Each number is 128 + 32 x the weight over its row's rms, rounded and kept within 0 to 255. Layers, rows and columns count from 0. Numbers have three digits each. The size before them is the row's rms in percent of the matrix's.

# up: layer 10 MLP up, 768x192, rms 0.16, rows 191-230, columns 96-143
# down: layer 10 MLP down (transposed), 768x192, rms 0.151, rows 191-230, columns 96-143
# gate: layer 10 MLP gate, 768x192, rms 0.159, rows 192-231, columns 96-143
up191 108:163146147156104106099123087134162164194054151180161141133104122085155104150159099085122144178096146118100132085194175128161183121092142090183143
down191 105:152127112149144103103088061133091127119114081160139153161112156124200135136154122139084106135131135143141093091137126149092173139081063070124121
gate192 068:100118136138180161127098150135123116114188091152111062125137059135154124110212075156121135124162123138050059145093086128120158156136077084159128
up192 085:087095165173164169098079145125086125149140078131136111125073102123080119140146085117178143136111119124063119128104143064129145122169092117141134
down192 064:178126085067144133151144154130129122106133089095131091175156171162159140121129128174097138120150133083127148158143114200109073154133120077110153
gate193 109:114121121061111152124139134137079116062139098122139089169090084091148138108088139112164106120121162139129103155134074175107129158179127174120118
up193 103:157148117111168128167076154171090100146102120171141181095143128118123113162182094084148149093098162092165182099112108125129115152151127111154124
down193 104:164178075121194131157117117145130192166097155132183163083108116106136173180091132118180096097121113057116111137054183135089129083109130110170147
gate194 068:094205147069119117181075106144088073149154050181132122195078105176177117093139133176118150133116078054110080085113170136123110113206158136158119
up194 082:091132144162154096131100170077140066178136112138127168097190096157094094167113148080160126120119066193122136142110116118147169144115063159161110
down194 073:162140104091108130141142115101093148135120083128134153162120139120190140102138131208072129154120092115107121177161119122140123131111173113140142
gate195 106:189163061139139086100154147121108117087120141129126089116160134135179135085057122094144102167153154147153108130154201146103086160207098089146170
up195 108:120102115107101115148123154072103082125110089161169122090133104107144094117109137121137159112172133129132098096160078212134128084137101080101169
down195 109:136127125072114073108162196102191099128105137111072175153130149076071124136146089158095097104109095149105122101096121106141092092110074127135097
gate196 103:096142148095179138156132149138094130188178150100169106142091143088129154064131124160130110127103205055168127117133093199137160111110120163135160
up196 103:102109168132152154072089156178137128146145097146172141156187130186097057169154119151148174101113177100135124114114106190126120109067133185167138
down196 102:126166134125181146131146143133150113184157120132178096107162094139097132143109110105199091149184184058096106098080112128128076097075094134152119
gate197 096:086121204145125116123159174169115137146144077103117087136094158094164147146092189115087150112151179130180125151116140122128196123162119123133092
up197 094:104173134133146167112210085137097159135091072093109084130159124091170142140085101142082077129130104129176117152144112089113140072131170135109080
down197 092:096045167111178110119074087100132109121124127119165166090144156130129100128163120133151187146155157073158206089160115124129100188184108133126180
gate198 081:140103121140096139154148122097124189189125100156162126098132164110124133107124147102050078169122143166184110077103173108117192085122129128129132
up198 092:129070081168098137162089184115120101124183072140129142120107108144158105123106113110181150139131170135123081121089155149165115096142126147128139
down198 090:087112104135118177158166054107152154136114143182117138148115111126132135190136182084153135076177161102172146099072114132084149140091104124165078
gate199 099:104138068089136105155184111139083183117109149239098130119159063093201136067131168143111130134129119121131093117179168124110149143180136158110173
up199 103:140122146144156140172155143185104105123122120082158135119162112181118101160152137129162191088051134137152167182104137134149089101153113165099146
down199 106:123163156137138101107158132136090088176128071159143102177146113151165075225124171087068107119094089047164114152150147094169201109164134119095155
gate200 100:145111110151150164140146122139123058104162101131183142142196094177190157146160103124119153163189111161153164115173154134102125063125109158065121
up200 101:100138158143142116154129161102177173110177143143122121163123063092091132062120154163176077104065143079099078109116091179052180124105170085160147
down200 103:152091113155201091161151137110079166125088109175123132192104153141126085128145118130125135147128113165121145074132189130160067147142115165124152
gate201 072:112086113164083129128111187128080041126084080176114103168134123085194151101168126160090105113135153156091115116146172127131134118113101118141105
up201 086:138145118131081125138147127156165104140105176188121141134084138129034080122147130081133104154095108127121100122098104106100079139159101078169139
down201 082:134178133097151191158104185102118119144147211087142134113132120122127086159111155075129118173141119222116132137118206099156154149120180132096111
gate202 090:078124087136131153157115133125131080125055147098092162119146157136096165084154080049133114095168091030123093161080087122090173144116128133102126
up202 103:144142203127182160125195144142158079089102167134183119157134144200205132136108097165113107162070107146130119079104161153124057131115116130173114
down202 094:132098133162126175113195121108140169188156173075133105131134074156106159122187146119087127145143125103124136170125131106117107039099133187144174
gate203 105:108100149113101165125129091117138126100149153083090101118175161164115120078111153128173083170123134142084137142132158177091193146165130121164092
up203 105:092104166079101161174134132139144121119113171091163160103145075054095160183123127162153120200167142150153122082119116150127109089074155098102101
down203 105:129127146159118172144137149080067118056145109127181212140141125129149134205116151044135163106162135124143107100114141142156081131074121112138121
gate204 086:107128178113168134112119150114126129169212142120156077128112124109161179142136128160119143133178117168116144108162098133142128138146155107130182
up204 096:115206126111159142116074122082078112120117142114155130128111162114140127072127097129154111174139125131168110113126137094126105157156149134129106
down204 094:141119089168134179155175170151124118121131151115169152122165127141162114055146183060063169161161109161117100165151120126127100105114159197171149
gate205 109:203132145155122144127132126114109110111132127136076102137153102129134135121091091151104109100141142094095120182110108124166104133160116111186081
up205 106:117127138142176103117157053122151173132124153114132115165085120092127119116126172104154122149064135152163149129108110155119157144155123121091145
down205 105:093171108182132087093089132101115120088030144072105153136167132140147129104151133167150116149096147110128143165148128076191094136134119054052115
gate206 112:131132124097126067126160165125096165046119110125128160127095070071086085094117092161112135195161115104170070116173107177069134132133144149110157
up206 106:174180109178171185094103161121120114127140169061120137154155094125146160126082143163156124118174106130164210134173119166133172182157211138153121
down206 106:127142120174148124133133141123009092130145164062149089167089137141189101168096119145165116181132119112138144128095134130085188143107170140135128
gate207 089:073187096120200115093115081132122160095186169101147100136133155119093103126120059153108129167157135163110070150095132171135135076156103151131035
up207 095:079118172119133135097129126147145158136105064108166095132118095135100090156139160124177143155108093117165108175155160118181162072209113134169106
down207 095:071086183134096112169098069156136094155092100137158151130102087136116118145089135154112128143147094091154125130095064080148158120154104135133155
gate208 113:169112125099131116160178108097082120120107166119180140114145138111091095102130119113100123155168139135155100134157049104070109119140137077127139
up208 103:131156082121130142125119125151109212092120046147130137130081120138176136172135149160181131099079140043107079094129093133174173132145139128131121
down208 102:171181079127139105125126117115131148126097149079140099140116168092162143126142132144150158158159106146184134117131145112111108150153091126130142
gate209 105:137096111122138084132126129131106139130100114131124155132112152163108141066064167100132120145126140101062114120095148092088162109178104152134129
up209 097:117167109160100190124155094176090100089108181188157175114109153093149127156137149135115168123093103160126102121219100191124147100143159157132128
down209 103:106079098080138126186117127179134165073092153186177166144127147146153161101224168157108148083143125119121152090131109120071093139156069136149135
gate210 102:099125085125108077159099149082137149119139099140182144121106099096132091088138154162136133082121111148106147163122126104098097067155118140075155
up210 103:120097096102135121145147173109123099119105052128126117066167127110174154159175112126165223091118150122061143097145080128146148134126114102219107
down210 107:107197138141146168138130166130059156140095159121179097149121156155127131178187094139217153100133162099136117124090121112143130174134125112110094
gate211 085:140128115136110160089092107162110169105150107120072101134157163080171095167052160150159133136111186079105147158130134116176141167152038159163156
up211 096:119105109125207175091143080125140132164124123151138125114169124073143101088112087162095124079157096125095132094154151131074105112111116140129109
down211 097:225111151185159111171097123164111147196141096157145150168129158090113131099079098141123073119107126093102093101099190092132115127211126099132114
gate212 092:057107178063133113137172187162120170193104153149113074166136089167110132081163173141116162129088163098110151144099138111115060128196069122133155
up212 097:161159146201080107116095161118126109106162128120160124164143154194141147178151122079128068158149152178097120174107171193151124164100131110163130
down212 099:167220085115165138141085156115110113057107105143128105117149139101169117126131166078179098112127096156094146169082108187121090148147173149107160
gate213 092:120113112057107148172125147086119103155223190147126115119159138134089075148137095123096123128127149128138158134135189128135114173089162172116135
up213 093:125110112141120125143117119169159157071116083214145160134086133119156163129090184133091095144093084136162182078119148118119119074123024143177115
down213 096:163136126104159093102132104138152129148139136126113080137102156117087115136095120192106174136155163088125124115143114146137129096126134117149090
gate214 106:135095158126152030149083090109105149129162105096117114160129126117126126122131122056108177163129153169135182075075127092123117190101131110152163
up214 099:138129113114147130131160140169105105084132134142075140166112087087151124094194096157111090092095150183065112086068114087132147135110151126120088
down214 100:088163150088149030121108136167156136072105113082107080147094138173116105114161122125101150183092081103087132100058102174132145065119154130124154
gate215 108:182099146142135087178100076148076148136171110086142106107114160209227123165135121137104155159125137089105151148081083119121121164158117077156175
up215 098:155091155162164152112132182115136099175181105154129176137122112182114151099141161111140131123215110121145106149108212105123159132179123075169142
down215 104:162168175158166164151153162171073146134077079155130154094107111146148151081150182094139107133164159130136126154167103124149077105133125127160208
gate216 102:146174098078109087106110074124048156128114131101128103155112157098080117126085176107093136135162128168155099097138086163107127158152116058164131
up216 105:110121099134126169116095175150171197166124133141100139160152137165187113128136146128176218146157109080128104111128177126177129180133130202103137
down216 108:101124165140136080147109107137140129154084116208157097162097135082118162085142121121178180084109162056115204117111149146160096117128121181101158
gate217 103:125145136111107148136103126138131061123165079150118165141114146120137069088102113105193084130078164164103125151080127142119178182115114112138155
up217 105:163104142156077059128135090091126044168170129140107120108109112124169151093124143183131122138108135116086140112108140102091182163102155178132177
down217 110:082127094129136122119119105131154099081100147180192119151134159095102143148114097125104136158121095129133145134098135075193124151083161188207068
gate218 093:135142150095112134136131139129139142098125128164109136132108132160130145127128118132170109098163146063163060082155132181129107122128129138171088
up218 105:161141032042150140091139115112118118132082152123144097083114056141135120187081100149169170161130117106092082156128058168091106103163118122131161
down218 090:136169138110141189092137135176069130161125117206118107140146139128109126169167144133049115098177149109137098075142165136105132152075127192116147
gate219 106:084130086099160044091051075140167148074118094041129130115178182186167169186197112143113142141110087072149108142143122145123066109171131121126084
up219 104:150129128084054087100131123140060096108066116168162152143190098095109095100130120113149069089150089088151134113118122166183142074123173092073184
down219 107:165092060155137154144148115118146131170111127143120166105137107127164096122113135086124191107083126119156149168158132160111070168149117103145130
gate220 107:062131113133170170120119077138052138136101072195117153069120152166096130098101150138164130104155138059150205167160142142056088137152138088111150
up220 105:171151133140137137237106114082166109146153155117151121150099080097153117148197059114094168129109139152113146134116126047135134130143080134069157
down220 093:111134111198103189102104113128110135184139147134197090100110130083141092164081133122112156156145162129072078118110165095143142124143111114115110
gate221 106:155125122087087159094138134147129094170161071089169187064080148077155126069084054169115101156137162116182108123084111164099116178143069166144131
up221 106:155147143154108104135134056125159153186198064201155107127135128092110146084095098138118167133167114110086088103133126135177147140114131117186155
down221 105:121107118097159131134194165166160219143158103149179112157138134093148188102074137119151148138102181087152107123124148170130194162120117114123168
gate222 104:113125169149124076107132212085112144211167082109064096120073119110144147126123156153166086103120133173145110154148138137060105139135152122174121
up222 101:118093139115058104121120127132111193071100154109157082171141062185138112176136072120199115152118059124138109085100082093121179105116087151123158
down222 105:118101114114113158149107105114145131122087093193143115150096027085164164179157088111166087116128107144173128132082131121145141141120123122115191
gate223 105:131123166194108109122157132186116148168119118104154098154136111173110149136149108123175120088104158071171120110151170135137132097159153114100113
up223 104:118105135139108125086112111152071113077189153196108138124140157147114182149131109078162116088109121161116119149126130179084154143072118141143109
down223 102:073070161092130116092134180140147145119109103110172135140134095157080137060156108150144108117072150134144198102120132108102078106135162114075141
gate224 110:163155086142103135135174069157088135118167188036081083119144094128152227101114134110099100088167108164136127103142127184092108162130140086119121
up224 103:097107071135115158145129096138056192062140052095146157152140147086119147185152163180100093118167088095209159160114115140159106142105160138159112
down224 108:106193094168098108122168095124083094146134115148137164140153147148111089149152114162128076138156062134109121099111121119103061132070132107154118
gate225 113:096185101063141127154110128128099058140073161158109104156119153098140128159122183173118096085125067139154155113106135140089117176128221024141108
up225 115:106102178074099121078096114093139152103126099094154136105152051162151077090082153129106142142159095085137102106139094109094157172129084166174142
down225 111:076092150151143140073172105088109145125144177130103131143140153150163119134120087114117133119101107126125116140125116163045155140118127137148131
gate226 106:084135109182153094098134113070139147158101101091144104154155114180125099171147159129142136087053187117093107108153143123129121125162199124142124
up226 105:088148165116140169214096156128143112170122159155126152139098167122151121152077114113139094141099113165142142116158127113108186129137162143128084
down226 102:183116097097097153059125112104108168151084163168081078122116099120112108081088125146135142114147127094146164172147119129161121130130134163095147
gate227 105:063135114119094111154107095106127087121167145077132143098164100121080083128115118101128194095144158137113200145115146156133098131142134139130155
up227 099:088142164088210128100120124157137105100130112109156168081171178125077126139115134137112142187085075127081164117111113129165111120113119112146118
down227 100:160198086144133115070111132098111119155165137157135171080151134074121194167111129130161137112146113150182119144160180113132145084102187124065050
gate228 104:126096179115108136163122113141110137146117124087099136112094164150125145108097188147165161083100140096144110123112043124118095157113132083126103
up228 102:160104191054096134136179092096165118136189115128116138169096128078159112133174153122119128130132178133132149132124126145070123117158136131187113
down228 103:124108099102123102123117098187134110114154093100106143171110074106103176181112136147098144126098167166145173108097189109060131143064109178142068
gate229 092:092147086104130123098111138086126150184097137131138087102168131096124155130083130166106177078086143160127170137097053095109163212128134085110088
up229 095:140147152100134090096136089156104117127142088088125115127197081120174120086133129119140092064152143125128119143123158118148156198118175127120133
down229 096:099091152124112136123120094138072108140141145151180111098139070136136081151127124109111134140115141127109134173118129042116175185038168160171136
gate230 092:157198149115162102177115123076092090096118173139110134119179196163120106075124156175158091142112134119102100075201189115134184139094179103186065
up230 097:206100129136113157140067123113110073132137125129137104155159203160167139076111081159142112109162109098088080133176137137151120161066131083173119
down230 097:148121145132108130173102151102060127108127177141130100109138215136122141081161089147120118106159064128191102168137096150144131146110118116164090
gate231 107:131122085158150137105139149126080147101162142137142180164178145111166113123127096045143138171143097085151121171124089134155133183121142140113108